Weights of a small transformer language model: attention and MLP in parallel, capped logits.
Each number is 500 + 40 x the weight over its row's rms, rounded and kept within 0 to 999. Layers, rows and columns count from 0. Numbers have three digits each. The size before them is the row's rms in percent of the matrix's.

# layer 6 attention output (transposed), 32x64, rms 0.549, rows 14-31, columns 0-63
090:499523432527481524457427484546539494495560495530497546479440538537476551491508584454477430503511480531540464511482489493527531460551536510469473568577543438506435610493503476501473483481532439
103:503578524428477566492444484504554567484464426552494472444497532530525495482553459519555450464533447474456495462511525524475505467455497507453474496451436515488476522478453562516519583426539538
126:463465465493506467489489523489494449550499536519508489438579526519539493540514591574458520520493444578498464435490427480519457482548510503505413523497476531474486506522488444437520536579513582
098:541473559550475478524534537433478501534492493553490463492461463533439535574548496545574532518388526488543543503466429527528489503476531511493506441422447495425525517514471511474515452556510523
134:453555460484445437504561492473538480523535497413502544554513477568456470501449487482426517424523485548477495495581513539530508427508414497502512447508463564481475460511463480467510473434503503
090:487527520515476515512487509522484430591523495492480403480530535460484482542389530471475491470476472558520505543537532474431490537437494498456520553514594530543477493473478499436526421457464509
096:479505469497506472482479465552428446503588532454487486444438446516495417498427500414444556438481555541460483450516481482535537483548508512523486474484451531535486479507458526449563450525502533
077:504500476403511448539527525446537546492472508481414508486516462494464498535561442447497504568497471481463454603423459468536516452507446478478421449446491537437467520516526502511523503494505493
121:565541496502501466495453431559506470472520512517510482528497495456473530519596472453474466524569522523448495461554576516523562476476506492528553467456464521598476591546531473501502499493421472
101:515563480510512509527557478551474560500450468484531497508500500610498555453545489455535498548511589483472471487512430490443570493477519589529478554478430472511426439505514520531482496517456513
093:575486452516546570429453543461522528537488486546507529519474500414493451532523519535542550582475438467478534525459528526491481536506516537498486532538511491570528433521498510511406570551498470
100:570477538503515553558494478510476476547519481539518446582495499453554557513590560478470508560545569535484458526481454540510451521553513482480568436501507505531466509502449485467541438508572517
104:533474523464483499548478528421554504447479432468543458482557448513544445506481510459523513418495530504452512557610482536481507464487443467472459566483454563558499528484530507503457556465487528
110:503542437552460469477557460478508505473512550518480530453459407517530480619491534525499506492512521543582473505478493550533547440503501466465499523543504542505495484612520436460504488498562530
111:419451564460416457520473478515571518486535563415522487513502468546530519522505520462421483435469460512445535471492487507504495487533446506559479515574467526537462457478458501497561531572482501
099:517517457535490573507523552550495499441507574486566504476513496574494462490473516460508447479483541496548571507554543552469460554486480496459454526447480485522556551512557471565457453469434427
085:442523590533529480464512602471535547515455530473473514472549486463546446476466549527514554436454497513417489527537525528550422480521546476446487533515510490491484473499563495413499503502483555
093:542525488557533525578497506425479546436463483495503523492445438482527473492476445490560537513470504478455405507490553528520528522446513580463458444522490550549481440576502431476488512454502507
# layer 6 attention value, 32x64, rms 0.229, rows 15-31, columns 0-63
102:482481509496589540547576526548481488459410498456509451564460531532475497501525468532588448528532537509509564496520484419502510542512556506534487528500472543475512507571442517585487527482550517
128:544477521521593431431512515460515470569466442475395515496500494516479469515536466529493504457473536524520470516553507427553465483481484580439555507536552477492466556474498575503520466503459521
094:510511493507501476467549521510528500540519440460542507500473422472534496564491479497512536517486442507550483496394569518595485499482536532460471470492537453497518573602521482509477536529400538
132:479523511467463478494457512476492448510573527497568437450583525503456487471498489480437478471543498554492497489552529519494444476458469392497476467496440540529444523481428514527536569527548575
091:535426500426469488489462514583515518511571445462525481481432465513535474433483534443510464485492506494488571461588543455495471470458454508492509480557495408526514501450500546552488473501564472
091:551538539473501466517504512491500454497546396535539527465576524501456523403498489474519438490510548507438461552602473568558471456468442474525524467459471475479477542495482490507470555470485502
079:490499391555525459459545502497400496511486563509515440440517550518554508569473458516519504478544554499561524565475488502529511446483501470461531496482505531516428439575529519505431524503476514
116:480533467499484565585408456538499454457490564555572533564513512502481553428423521520521454463501415502496475529511410575472514525464487495539495534520461467538502498511475516482527522503491509
101:423471499498460510494502430511480524491454509536459532516500478551502498500546552476534472522468522461496475514469416491553586554506529458509489486478424537401417502560436463487481580507533467
097:452428547564538514523519528508502594477460512455510507548529527500487497518567499501488496528447430467503489499459498528513483506387497577438508524525522514503555452459610514535475475527444492
095:507495529512490518502435472462516444577493483507587451533445404502553530428509504513509478546495462435482466542453448538526558468543524501473484492590554446490467462496499502453528456542463467
095:437479537496459496543547467474441474468481507459513445512527518479493439495522406402525470479542470551518472451510508465491529548520468513528508483449464444517401496520478528526586507461579538
116:460456533531548415491492491436484501493542479578518519464519536490458449497496502512432554432502463503459541522530478496602489565502513478407448458435498491552496532518494535506519466498439561
108:507533532446497505465490504493480473535481505478494521452590506433528497526457484463435429420515539567461470488620561541479517465550512495521510500520490496427433470535474577496510479463461484
096:447482513454508500502496473517511481451558543534468554523465568558521536491430517473498496543449426530528493485481518544494521522515451417547558537462536460514488573517528455506572470452592444
088:530499605524502452533454523416472506531532443457467488502541522472530424578449514519535494533535566528474497467476553403496476543508403486484512500502533463488451441470511464528478489482514514
102:470525531528486449579510516413520580473431503492528477494546495537493474490520477490533543568544462399522502509513459531529517475527517440487430472460501424503498473492545500517482581468522586
# layer 6 MLP up, 384x64, rms 0.255, rows 0-89, columns 0-63
110:451521478491475503499491486613507430491454477486481495516538510543485520488488541422490461470508394554514550485391488451486458495512539474523518486500451490512459550432423473451484499552470479
100:476515504452512506468586573493526532576555473466486434473549532497455478569475477469437515487458448499571497500494522493424478514577568509520459549513430536462523486511561533487462525518541468
097:487500441528438503503544427516484519482547564476499488589435492503550475505428455443512465512515494491499530512515546546421431481586543538493459453513547496460448449518502482467546463543555508
105:461519541462456515490532487571600456503460504489531510454543544487580549555546503494477433488456455545543554480564546449452499503516422455483466582530484508456457497518507473503515546463490524
102:496547494477487445535517455505473505545555446549510499391525501547481502434462537535476522534458440450469466566467519507452559528487484555534497533534566488560504448532494584514453506507538563
110:512451496491515486478554504473477583565507444542463520511473522524532589525517504565579480536511511501602551509462461395502506499483435491444493532483554443469528552475526561501519509506518497
097:532480453505530477523515523474496477516450462526577441635525513484538542501498451493529555537466463630508492472514461521499436529548458507494511531478494442458489496540480509584475515469480481
106:455550475481551496494523560551483533472462593549525543526521506493469487452496519445495515501477516475442540432569505480487509494462525554471396522484481466441502559494532413464478566467520558
091:514500406467487541460450549500483452529518505533535446531488578440472427519521529475522492530493472530535442535482522497500399483484469495543503495519585543519482527471512525461579424494576524
087:499462533413459472543419469497545528442472512483493476557522534496613509504472491559451433439490535541487461454444459563516473507559537505553488503515519509511509497527430530555518511544472541
089:513444455486537516533441555495467465444488446511516475568563455508495601473472529493388449466473499578481524488491501508568495489475474455415519475526505490483489533472477495481484426542552494
111:491475517424545515482443550513486524559516542492517430506466525520598484475491450482460435571471508538523523474581532445530510464502471430527499450472419532480537560500551543541494463478530479
092:501520584460489501561451450515551449503514495466500513493580485494553562480446495450447408463517511558544514536531493561484470530566500515428421487476457500463524489494440490465496458495491435
099:499539461454508484463412459450513442514528526447476501501565480461524477465436500505452507601434529431440510554513582530503454492508508510542473483542557478484572486493484517434535451511498472
098:514477541470460490530526516518527527489489395537578527459436482511517442563506481505524442504590545488531505469546553503500439449508498555553431511472422478484496537496524477552554463487564521
096:489483484469475460502517583594498524514578461478450505596454471499516530470481552516517519522487481515505527490537500575472533561568442411511493472442485481487467440453556512552527552498487529
097:503495484441505443444524484453548415454460480476509442445564547508488572530510499556558535506447520497468564514550487509564436466546499506509480481463465463534515497572526559493522551454546448
107:452524462506543507547516524472508573482455448488513479565553553483508471510521473540508503590419514464410529466522410476530519545447559419485458502501469462520536536542541517498491547537474484
098:488543580571520409443447551483521450496489505534492529496546487496464524537491528438486530546437527490468533580480547485524508496514518524570566486493521540527459521444549430495465473562460451
108:481470534458459454512469535484457442462454506505532527494510596472497496496536490549506484455475525579467463489548406487493460516546510486541571511518456477491514548473520581478553511578430571
093:477463564400490518503560463422470459526429452532536478515525486508463554519498553536521521540572469479450472551504452511507494560420509423569509466540545494499498480485491572466483522502494525
097:525514496458494460503509461550517478474479410474579545464487511471536544530450496479536524515483504484447452548559538458457473509507468468540491452425501372469446513530486563473509553464451462
097:520465455497483531505488454543466513472497550465527535487548534551546463498467576492493413456539444537495515488567521402513538505491535431513520511505523539437512420474522586520529524526502581
108:471581527511452529543518481561528485440423504483483515447578483479509448524472552566461555477492457522454534417513544508533524494536516457501431555520474492547498545458524523447513558571501487
097:485547495438539565523545493521529550545566450484525491521510488514422548465552417474440510490511516569610515463473504568480523476558467432513540520439515537509521450505490495536492540501524482
101:530497493525469587512488512500487494469462495582493527463578485477494453524512462508473494463467524580449479537460547509570525488530501481518496483440431570520507496514586422401538542469499540
096:483521535477545511489529499460502500513506490536520532544580439392509492402532527538554566529470492482430498471516532469435444436479511483428535471504527483544444454501458537516546541518485548
092:501494578477490484551491451514492548512525548484581403443531481479488528503516500570520450489550464493523497507472420419538522451490498497483511560489553452451486505418492470543451480444559532
107:545489525511504534535499420573560574438487516505514502484488522510516463406514526476468496514541482510492471499551507565554489534538548492459511496527492476452478616518474422490546555572545467
107:534472494555581464455563594526494538487519477496551504530498522466499492483490490534461490532556551464521480406615558469477453463506489497497499433445529476511500588461548493464495486527483516
089:442541513573485563572506493446518543489482476519538510478431539463515489517523484457512494583555470497475493466527485528535467451511515550537447484573490535476487466417469542477542427584527554
103:512491569460538451453526516541493528471504534514451485488549566508528525415490450470447487530526563564521513449547479555483543486592473476534520575524557517495470561471469492553539492507579489
094:500437436482557473475497524440505474517541535472531553495554529495526426467573470496452493490504481510522495611419566491532466575499499471544454479491478447496453543545465498530415506485505479
104:542471429488419471486581507556495460477558503450508559545521533478476485524497450472542511470479523593513507544544468476461475497520458507459526588525478455533482577505480524514547577543539533
104:514454461463478491486496504559458499506488484463486520508582484504535410475388458531483491480509498559436588447516441497505513527504482458491508524571522433495509469454468434513498523553531582
101:434515473505473526494537470530518473505553524626533505458498505512500519476550500519508465448530495605539489510507494509519541476502553489548500558555389457472478500505415463471559503439504535
099:495473509517541538403495557446525509470518479498444467508515506488513459483549488558502533470469507554514509564472588421453427463452464555448513469457488593513483470483508460434496530507510441
110:518487523458514510583471399464495523469542500434575543560515487544523508466459577505511527520507456451513555468550494492519500509569490493463504497473574466540515497536519525468522390565501467
099:486505493445535497526506577523414550529494578524529547462490539484565506553439517489503440555494478487467471540476428559543480473494578502472494491544571512553477473437475472486566471507506440
103:503464484477464431514478480537470495534524520559517510549514486491513564556483563487527514512462428408457554484514510446536509531413436416461498457509531483465527463482490478425489417552484490
092:540494560447511490502447450452469512507519516466511450411520468446489502582472519516424487495494546562483536484492507534477450516514396464551501486489515552563477503540478551391461514474516505
100:541479508479520498496549497445483547541556495492537542472478468542540477463524401570476513456488528552519427527483464602528486481495541531540466461463486524537506432503580530483506581470549457
105:473429543486488527497490508553437501520556420534401492498578448536496532526513486472517473501516456474482527463514542486406495486546552533531482501472506485433488489535547500457458580494547580
105:380497503526536512520438455543445515464515442497542465490528511636502517512554449549465502517504499476476522474474490498499468495487485593452494478508562537547503440489476450560501455476495518
109:514487519469539484475522523543595478492481501459521498516500612484505526468524506494519490543485536568510528513553517436401487553520399531468508510495590497499463525454491586502524499503424491
109:485510525484507504499487444529395445561556472579521476473464462524469453503486445533547532487497461557592473469556564481513492482557531587502507477532530504539521498511536400512455496506493495
109:476502441531515551474453546524527494501494537467624512575480559503472570506501537511547410486519474576529488515436442474484510469456428492525453528518505489531537487550454511522475525451458465
104:450489510469483529466542503496491503418511474503457503460509461473505466539570517461504475425520485524413467514482463483562484424563486529571484451481448538435455419435485452527467487557522466
087:536460559478507409499491530492467520523489403535517530473521501505443521497480543579521553523499506432474446404471483465471493409475456528507514529497513512444497578562433524513505470488508457
113:510477415571553465440497561538559514520534445460505448552494501512398569483430446522445503547453495456562501508502452481505472470505492524455486449487534529543502508510559489509546535500452525
093:552477500498486514505479449535506438602542507531477620589528552457481536532552484512503444481495502595561561485526491488563516524477502493454560528486545549512464532505479530498464485497518491
102:461455541532506521480495497565431526553453523522580402462475542495483445472437433437472558509476471506514511610518503467566455438477553482510484500489491557506500534480510522523471516487499545
101:497493473474573462498480551619412522426521502488529476455479493520489536456484537504509510554463458442520548474485540484482500437529453454519497418498519526571462488431506451457482438510472495
091:515591456450449479499493433447549481530485438501542485455486413469522523419482507492477532459492522533498470580520541501547451472469505478544491438509514545472433496511457567441561519472536509
119:550501520392498532453524508507528500463531548549523473491508511548579545503450437547544490580469467516572548523494483480501486526567454433439583511491523500510455519513556449457507483498498546
104:493515481531518467499524533467479439490573553513549416537524541521456454467476554507459546458473491594524535511496620463447488516472474476513478511492503465548504498586477465477520425469455525
095:506503539536546551524491488480551497490529444474521518551561494541444504573459600478484521444493408504531461562521513489537448484543440455531417478548538505467467424453479521494468467496492501
096:491502468491490500523522538464489453579470478486497550518492541531501560488418509486463421515382538499578530512465456523459478471437523540459490399509537524556489516476503469443455475514506553
111:496511519536494496510577464510495464527461466434475464520556508568518501533541516511569477506477456478498513568515494434579488485524536518546511505460554479521598607552554527452498568520462492
098:449446557510544482469478512452489517420520477537472479523478609512464521460449485541501564519483477525429618534550527504436522465525473561509501443513529456521466489471496468499527442538507525
088:460488537437447512504514490487466595538570524567444502560566484533449433528528549523487594508518496465601526500487472502450501488486545508447484452477462533527534423493532485523505507494505472
094:481445473529481516508521520494469441537486450520555483521538524527503500523521457491572502465535524546519422500415432493545487543501538507493541553570571436482558520434434552477540452519545553
096:532421481431468453527543505532510437573516561501538486506538478425505578480457435443504458486510456486468443508517489452513466514547518573506513464540449472511476466432482502566559538517471519
094:541474546468443560448471490505591534516562440491456549514522522563520477467551482550543552468467495520557486569445599456498468551480477538488451453504465539442513510491476500530507494548475491
104:476419494558512548473553503523512580482522461559515518535434433551546496498526519502459475536439477486544519502501467531405521433492469483496453556486505560463514518449528518513419551519534441
098:443507479505478516533510513512545424495433445499583526434566562441568489429494550466537493546515498560505500527494504625475559497486512509530451539558490487489531488472457502545478507473492508
094:504491503546442420483424501530466551561524464496490468526444538434483468472463527477507564426450516501517506546474510484489497464524467503524446486499517552452442459434498484441451559512523603
094:486505467438485457440501435490410437448576571533543499530463550488480520490544491425490459466507501555444450470519513482501484543440444488530508495418510572519491526524478463536539458493543503
099:569531485474505552531483547513453518481582516459512483578502492524457522501484560451516472543477433528519524480481468454540464565447483554540467464487505454502452396419470565471478515538518473
105:473512479514425417498573510543518513542460512495535485583491546476516469488477561499428513479508554522578492488479475588521486471474502510492508456402494498530501556526458436486526520481417445
106:545456590497528438449548538499500503527530496521490499482516484494545531528507484493390566533555527506480531439500527486487450502453501462520487469549544564481505457506408540520538578543574532
106:544499527494551481566507489546511462480455541523507510508499501504489498526423558551527430529408482496563467486529564558560429471551474498503445517514517494632462454517500471490546501497518478
099:447497488459479509448454516474555552484509567446520463534501546485536480490521464513544506522532538497491488509475544395576462460573488467521551489463422551446500581494557545520514505461504570
098:510566446553496479509481497567481485498596558472502453531521478461511504496491521502469450488447459530495510581497554456538526481521545428507554497534564587538488503461518497452554434581517518
086:542454402493498439437462570504497534514510523463567510495493519472575506565548510469522548511491465557491463547484479504496457518486466493509433511504468550499500528555489547603441466535426529
097:468548533448506447510492530504543479572445422488453506490482504515566567467494453468552423554472457559457451542476509453478482472453536523468501495465563481485506429420462534481445470493526479
097:466552472524509541511432517518543546546536531402458560547501475571463476528525457496544459556456522537428509522467496468511537471493466472496477482457543432495467501513423462488530546509564425
099:510375486434503515474540424466547492514486513517492484492487518493512521491489469548488471515492454527584492503524489523438506464536497503468543459395432492428486516462579482521438419519478489
102:519507474557445494518487507494515504449503485433569472549495514439563428505544559492468441494486511548464523515511490540509492519519497470487483496471414529492511456444406519544586487616503522
094:532535487460505492464500541623490497526532431516484518468461477534468468570509535519473525499458546402507456434465461494564515488443444543504526483496459490426513485517495409460513492503530555
099:493510464473555492459479512528526496514436536490453468469502452520425499497566482523467531502512488560515441491458536546608504434510429514496566502518464510426568462512488521516537521568591521
102:520556490442525435508560458503566521481509512499488498580499564525483472494527470508482615503417447485444503492464513522512446491526486514492461518448530505554520436394469489547553516507459480
105:508522548476391488549501580497484527460447488565507544525507511497548545539455499568539501556440533508470509531516522534477512465517458503565492456493522563466541538560512455546449403472509501
089:493460443522477465457431530531466432592507494506474444501533552473509501538492507551487548503495508529550382507504492513530502470460543498486469600446538558420488522498515548514501458547457497
108:491508484500539478549564395480471581493527517472586539417511479476474471476479432572514444520488491471422478455521510483542439453533486495510459511500446434434525481534525465511496550486514501
100:422494511492490558503452512557518460497456477503501456534419597463516508518547535495562439513481507524533515527569568493516534507493457487476510485454563629465446468454502516515522456488478511
097:499493458480509522488482538505552497469497504429517499550570585467445502510525474573496546410451501521440436497478523426522464484504474508557502454494449488426497562499466477564527534448460559
108:491496493398557572439548553521513494532544455507507453473559519596463466589475548475549461496478416481528497496533504470516518542468519487465486546470450497449481473519445546550482499493530497
114:387489507520511557482480534489437511496524487522472422569524524447470504521552529433500515508454519560492479551449466476561512540466598518533515460458541511504590484552435492509494481492481480
098:538544525554469503597559480514493528483530502520504535436476549495515477492446560498490550469548604521456509557462479475493438453543514525467507492446425506470476528572471453467446539526542471
# layer 6 MLP down (transposed), 384x64, rms 0.0965, rows 0-88, columns 0-63
107:499519504479509558574514519466437437499485553470479477523432530489483497507463517512503505473560579511510510501488559462451533525557547439534572519460586513465503548602565493475536493479458452
124:494495481453525553604491493515527480514503526517497480496507487423502583573501522457522516452454408438446486526426498533539486567559465425525522527467507480512532462563513456459484526531491460
105:517551511528554513465553532527505453523486525507553444503496549507526533505456420461513486482564477476492466502526446490539592466514476466612516462444487491488453408494556537496466492499480413
100:489448485471503490499429493516465473518471545451403480445474495514483596513563566441496501513547465408525501549450498425468462505461483555560514480559480526516563515511490450535500504464519525
104:469464544447469519522425494525555498428513561472447446522492489474481506468449559447558467459481467435478531455531508554479518484506486434516498412462462473504526440493476536597520459486459531
102:488461496535478509508438489489515473512529530474543495532489421561502456555529472500479481441464466441466509501519469536458561494596576588495453548564534542546454480478505480403502542530491491
088:472568542477522427470454502503531476449535521505479495458492462531488495520548517540542425494538537458503515443473508425494563460502592525532546445460491514587492481467476453465512401453524510
109:474477560502472470428518488522414480516488496451444555530439467500536506499494447520455489534584438477541503548490483520537495538502477501459524555508569428533463554411592505502535490489498467
112:523498491549523502558449510457454443510447512486490484509456502527478564456510502549486590459499496423547535496558517544537508577522493458482508534478472590531491529485532475548415510477446412
082:502543461562513513517516514496450511591455559495462534471489475483417441503539443447492525505506496517487551512480476468522551450441483431477457511484433517491492617479506510552518474449584507
087:525518568495533488537539458533521508501479442541490517499480501484487459492493416475605524474441472435480530511456496470467603515453531513553471539557498451462496463505509522506567446396491514
111:441506454517490466492481512549446555442503544510493440403530508442490469454441533456519462553483488493450533557455512496519503556420544524500480455506510493450495485506490426489517512521561608
080:431467540563495414490482501468414501497521479507449488485505535442433410559452515450502510461500513500413531495461499488503471492433488504531539528471514471440562572562506542500545471483484517
099:486486423530506476519423523505537530480459516584489531496408526446482564532479469484484572437501466507487500441579451529531447489529495436491556530519466563532455542524481492559493482559490519
098:515501476540523546504473535536486531465506530465505465492562519500508485462538489616536501522424521378506536558441452481581475500464598534509524530557499457461512488539500473526451509515484511
098:502451493574540436468525523535464523536522568534441458554423460528502532465538467456516517466521473511528580503501431582516521424464466472469491473495501429510445502526507546541520472518564535
100:459531516596498567490498495473495468506485527470461546517509459494531461509463495450418489523529457501491428488389506525464611505499537532471446487552511424505486455450473476440451490477506513
091:532473473476468486417482489549488434532521548459498532512429480516487499460484541460471536472520505559563512520408542448471525508496474562542448554515501517544434506475417425503530435551487474
087:528532487459531576501473455480537521490489474470462523506423482503513474443468543537608512512531502501527471467455468571470471395451501539512541528546518466487440517571472513433507513492581472
100:481493413495565500454505534547527554571489522435514564545530510493488462516545551520462446509606490520550513508433510493514533433467535510446465520580464432477490503536492453521448508505515480
087:543525451559501556520495547540612501495561491458553465507439452521543423471497485490518504494423478504512601485478482514527519526514557521485494600502471465543548521533543471492494517489475445
089:531531505459608481548452456414535543520553575497495530529504484511455457516546506543491528467496417514489504554468499583551436485461510514477544532513474486478514503510485442478536526545446574
099:526501486601502507506502549561547538471468489587502495477446428448492440464454489507578475471496487465522451509464459471448544466482507582463518494517527509431459532472530582552502452493528505
089:445492485482499472476484477519505468524529559472529452520475548583469531477535529492535473565547537523561514536534521398534511423464502522551523476473445481470533493608485446492502417516443512
102:481540528538483496499531529468470438465403530544495513447453526527496465483565484462485474548538520556450466529413542455522511507464555457448546544446563540474472584533541491490549517505455522
106:496487589495510444537489508513459521537523503531454459528492509506493574533519552447567476581518499442513499511499473466483478443515377508472500480464549469480488514424510595503452466548548524
087:478503486542422523559471453489490514521546546471448488446521517516496479516499557468449458510529511472482552507481423557485533481471488459628397503541486510492503575544456494478554454520539505
096:452574391528460445506526516487517465502523474502453539456503468493540478581456498479461491497480478492532580502456445511529508438524554486530513545548503538521452401497474479448437505555463521
090:483593487509456454457492495450446475518468466534542469500541517524481488524498530485477512453507568558402517532528527407428549535499552499515449472491453492530542497503454526540539420431476487
114:519520517491469554463487469488599497505497508527501490424484524455581535506445507529514568420459464534551488507450486452519453477508531538473522532500510573417516514407551539525553547505503463
081:467448534469489488454537577563549460499534480450518469446572492554522463479468572563541424516439488477561491513504546478554525570485479468524569515449490445537492512501527462507454552518524479
084:444416496506468515501511482481513541481487473490581490409512455554461469538529498503550480548477435429503469548430487485483517487447539536455421509503438472553583467515547540487486505549470484
090:452549542513465508556498489591502443514498503466478518560490505554450585489473596547541494524526500452481524488581515422468458452500578475494519523531464470499487439442486495467532449469478498
104:520586561510522449468410504514500506523444452523526516456464501536535462475424521583542475465457497515448431508483488477582528458513501449543484507474561516459446491477491479448532508428461520
093:545541488527500549541483481515524583506496490514517565423489483493514479592500533434479567523497542418534518625484566507515477490498430463507512490481500461513558451550533449539491502486492480
102:543571490438462466466505476525510563441534534425477491496503505454523534501442473485534478457512540438463458503484481543424453470487461521441579492482530565455517550575563555469501534486521471
106:449471520500487505516501484513539544428446480458463555479481440464539477501459479582462428573481478472485462408472437488562547512570512481525503489516470482480538532489461531572480480569433493
112:510502560550483588453530498460412497478503465515508481526529577513442440551441371503467506474470472559525490502516459477491518501520548507558485514499444511501445567515434503487497506488520551
122:568461479520537447482536474435519448571537509458472488592458478505473510489595441528500532549559496470546462466505527448550448548461463443534537505522522518506543531463552490537478547521456475
094:489455467445465544550467442544498494504450495533495496490422572548491420465477517420516490539512522460531552505530509611503479417505553528555535506533539518580508481467493493518518483530462463
080:492473504469421519512494574544479518496476435476473492518512491529530472517536498504473497450483451464502546456469462460510515576476565552456414470456483495480512599527453406523561478450437497
093:460469471458515457503507536442582511461556532518471449516461539422477560483484505505483519530509470413475491529469486532458461469506441514506529501401460514451504540522493487444529543576462589
102:490440493575494442542523540439508495443479467448524561506504575522476459541509523525555504468507613435497508446526508473485488519518546423539498472529478492454454580537492489492475529540429506
105:515573536532463484533563491476514521507502534490471479522455462472525516516561499481495471414553487473462588541478513580510554532512495501501516506418550555469499505460416497563529518392477484
097:549495476445495466516485508529576475567543424497510498528521444444517406553550492511501468445532474488580482459452489540505506442507539540556549509443452569509558535493464431514488491523479507
106:550510545446478514496587533540514481478525466431492417437537472413546450472465429469485501495561546461530512519509505530493481462488505445574503473452509474530472460527568570500560521501474521
093:546510498430533535533504459448521423496477511475412490466502491559551465476503506481504521560516561452442510533571505531563511545559542555465582510474438530502453545489477478532453512539451534
100:475470473463443499587478540600510476527446461512455480504479541554452538484475470543515533491560545485579534517504521463478509518514422517504536493440537458557489486510477531384539478507495548
077:462550472463499571451489494541567482527543561454548473521518537551530447551542521452475460511466550484511562542485479439554531531524589458551448480552466462585495508501497459497542523517513536
116:543537467525444511461556494460489528446454563542436465481493546465490449489536500470490540467425503478503521539502599551489525574542495448519510463498540421510416488510456554554514451518500483
098:449506520493510469513507559543488585458490532464488410484473504596455503495452478503525454569524475476486474508471445457483505458603529426551490481552481399506509484507515463508494468462531479
108:527506510520520499529493512503541465460514442521525556513502479510473557479578520496486468547503474506505451532398437443452413441411432598555529505514488468491461460517512466512528516469553482
103:510514542485530492425467524511465502437443497458570578436495510477475495484492450495497427458534437521428493433574501507503503531525503577502466491537535462546566476500525559485455574455514520
096:479479484510525553488478475538514512460495496593514490498472480515452534520605521535531455518524474449589564446409470494468454474473449514452543532520505457470532522557454526550456476531570469
137:513510507384572511461486497423558444532527559525475527532513549502444514491457497437503596538482468527521457500516460528526494535523532507501508460425521514571497509574468497573488482453493518
098:494578447456427549516566474582512452517428447466458469545507554486570488439496500537431495473532557483499531517552511486463548459489463502523480455462483557583508524519467535491524471496474511
111:487520524448512513525530547528539495441457519450516502526461528559507602492511419486587548466524510541535548492453468497446483448410496503566568525491474453545519524531512547452507512527517558
108:507588490490536481445480444487483481483467466487500419579482491550484480464488487583521571495573493555485464553560542516532553498533521515498462564501545516475481465562572544486556464516471460
114:473534475489583458436530518456583424533509441543488527531512516506530509473495504423504518591520554519501492474450403562538488485488500449521517534488541481476440494519477441480476501469562554
105:478519477496489521497468490429468478476567528515518512520466508488376514519473385567499496468548538526439471495498566469421481524490414474529492483472461461556501506499501601491481522496480498
115:489552470575449507505529495393444568471426441460514529395476535530462457517502476568500484463547485502558512478492472532515473529537453448491564519502529523507474550463523512515551533541499524
082:454504504475509457452496537527552520512542548504524498446557472558488483488455527468443464559459480418504559576506574451495485498484511492560538494514438503505437481562527405465513524525556555
102:512561521456486534502520520523502545447523522525515569482489549565579526571540489523533532449446470560488517469493485490494480558466494452540545493431435559485514539571503426586544514534480497
091:467530466500500439514499512543487493577466565536554469458568435492503530514449546471473503543545535509424540455502506448505469418502473465561511529564538461497476459506496484542535493506480382
101:458471494480560502583411504481536440516542547514477490538502484428550452471534566525529481516466508461425506445517499488542446501505487456425502523495513530512600476459507539490469497498421558
084:528463492429500506441456521494519575487603531492512437517519467531486547553455483513529531466438483448510519526517504425515455476552494514465509439527482487524467487595482503511494540529580589
104:506550528458545554548554481539508500524484519538535491480474499582460485502545446467551485555469421408471519488488489480506473553462493481481559507501490453572536487511514472563533383499514437
100:460451442558471551487473486438498506445418477511553496496479537535556543487442515532519466563499513471455518493530462534526481536483462513504519577485491473468528483342546493506488544515473527
105:428452420538480452440561561531538549558446558535463497493505481591486508474471456545555511436514530506599454496480442517509530480539432492488497490528490533511518556506507498476546504511532511
128:555472501487470562432493483457394467500503481503641427496473576509529502456469459520474569488504521522501447490535447461536478503480468488499468519504458509546478487447477426536521528511497470
103:470484462586498559565495489537474518450458545480465477552461510501484472498494473479546474540413440437505526524505551486480538518541552491494466560457441477487531508535591427556513474485467429
108:529569552543476597469487491446559523520528475484484479478433483480576510508565485453568509446511582463522514480481461503524538565439464518465599495525466524455467531479520513466550490518505507
086:555491478527515507547447505593478447484431491528518483482525508519484494507546538521480467548441496443526542568458461465490521477437598541493457531600479463523516493458492439517525430485463457
117:559440523595546543520547543449534505482491468449520463555490463471498495481489422526515500529526495464536529500590485489560501490572545537436566534504516444420492534426534529479503526491491505
081:463556521511527496534510496516460393572518457525475518549508478516501513489559465506519397507516566489466468468507406514467516515525561441449578550532500423501543483457500530472532472497540517
091:511492456569525481449471586505502473474505450500432502493421459453474456447529505579487478505550504425513492479455507510521470557482496430462508501497576470549582582507552493509512537511547505
094:544459424506574443490460539526508440563469486538585484448520565470548468427488485532535540531526520477537515505514458472471541473506565508467461562551528519458451556490535451489487457541456508
105:532496479517524508464516454502554554559428550492480467431553483484486467514479618479418473571501434527509526467441487509499534533488513498554422546503477508507544535489489511521429576514519519
100:545503494456578521485532522506543441519510489555455562468480457526507470493424430524575457557461566475539494481519474466537508495500527531524592558527548482493445545508574454503465529502513563
092:506603566501577539488516517471521472533447467474531535517550447452549459567469460509473443562458488534494490499518457464549528514518504470525477517501506513472513483365550468452465513517463472
095:450497482537449456485424438455494470605465465513463459469563532547484535495460509373460501501481484522462507464496526493484491518482515557462570562546507521502504479529499496424537489536511444
111:578490535505570499462494531512485472535539469491471546501588527456532493511455496577479450472526452507541445419518479522455536521458498506616479539458497482563530507535578528464544480488475519
095:475457499446607494452508514526514440509530472512501460442461439537529396385506502514473462523500510465493498454506455538566489519505552473494518490525459492546543477421443445492522517506540502
095:499539555467494522548538450463518560479456533555553502459492481492568558472407415457474458557476466484501517450465478547442525487485499471505533487562457431526451472498554492461540530488557464
103:463578525432438484437514538533587461537480487530427494552496521467519521515555485579519464458530445544508428510518451475496507538558538536448492420521500526509493532442465534479544515489468507
084:555540488470464423450527464476529524542508569460461485487543391533478489510446464509453484525553478464505513566500459483478443476515521518546551527477480409484499498522530406413485523510499501
084:505525496489481424534508508448468512499485568552492481454530437503540500504489592425464471613467551515546520515516444488502489500462603449441506557551545455507521480507526462484497457534505488
100:422482510567575471572528463572510530451484518466466557519430441480505530513522511419498443577476462481519567472500512494495503516502586539482546494439505450481568488498498493528502488556470497
107:528411530497501494441567540564499529485484513544477462462472433475588538494461477520533505533412573478520518467452499524530502488529422503503528495562548455516464411479461504489534517538531542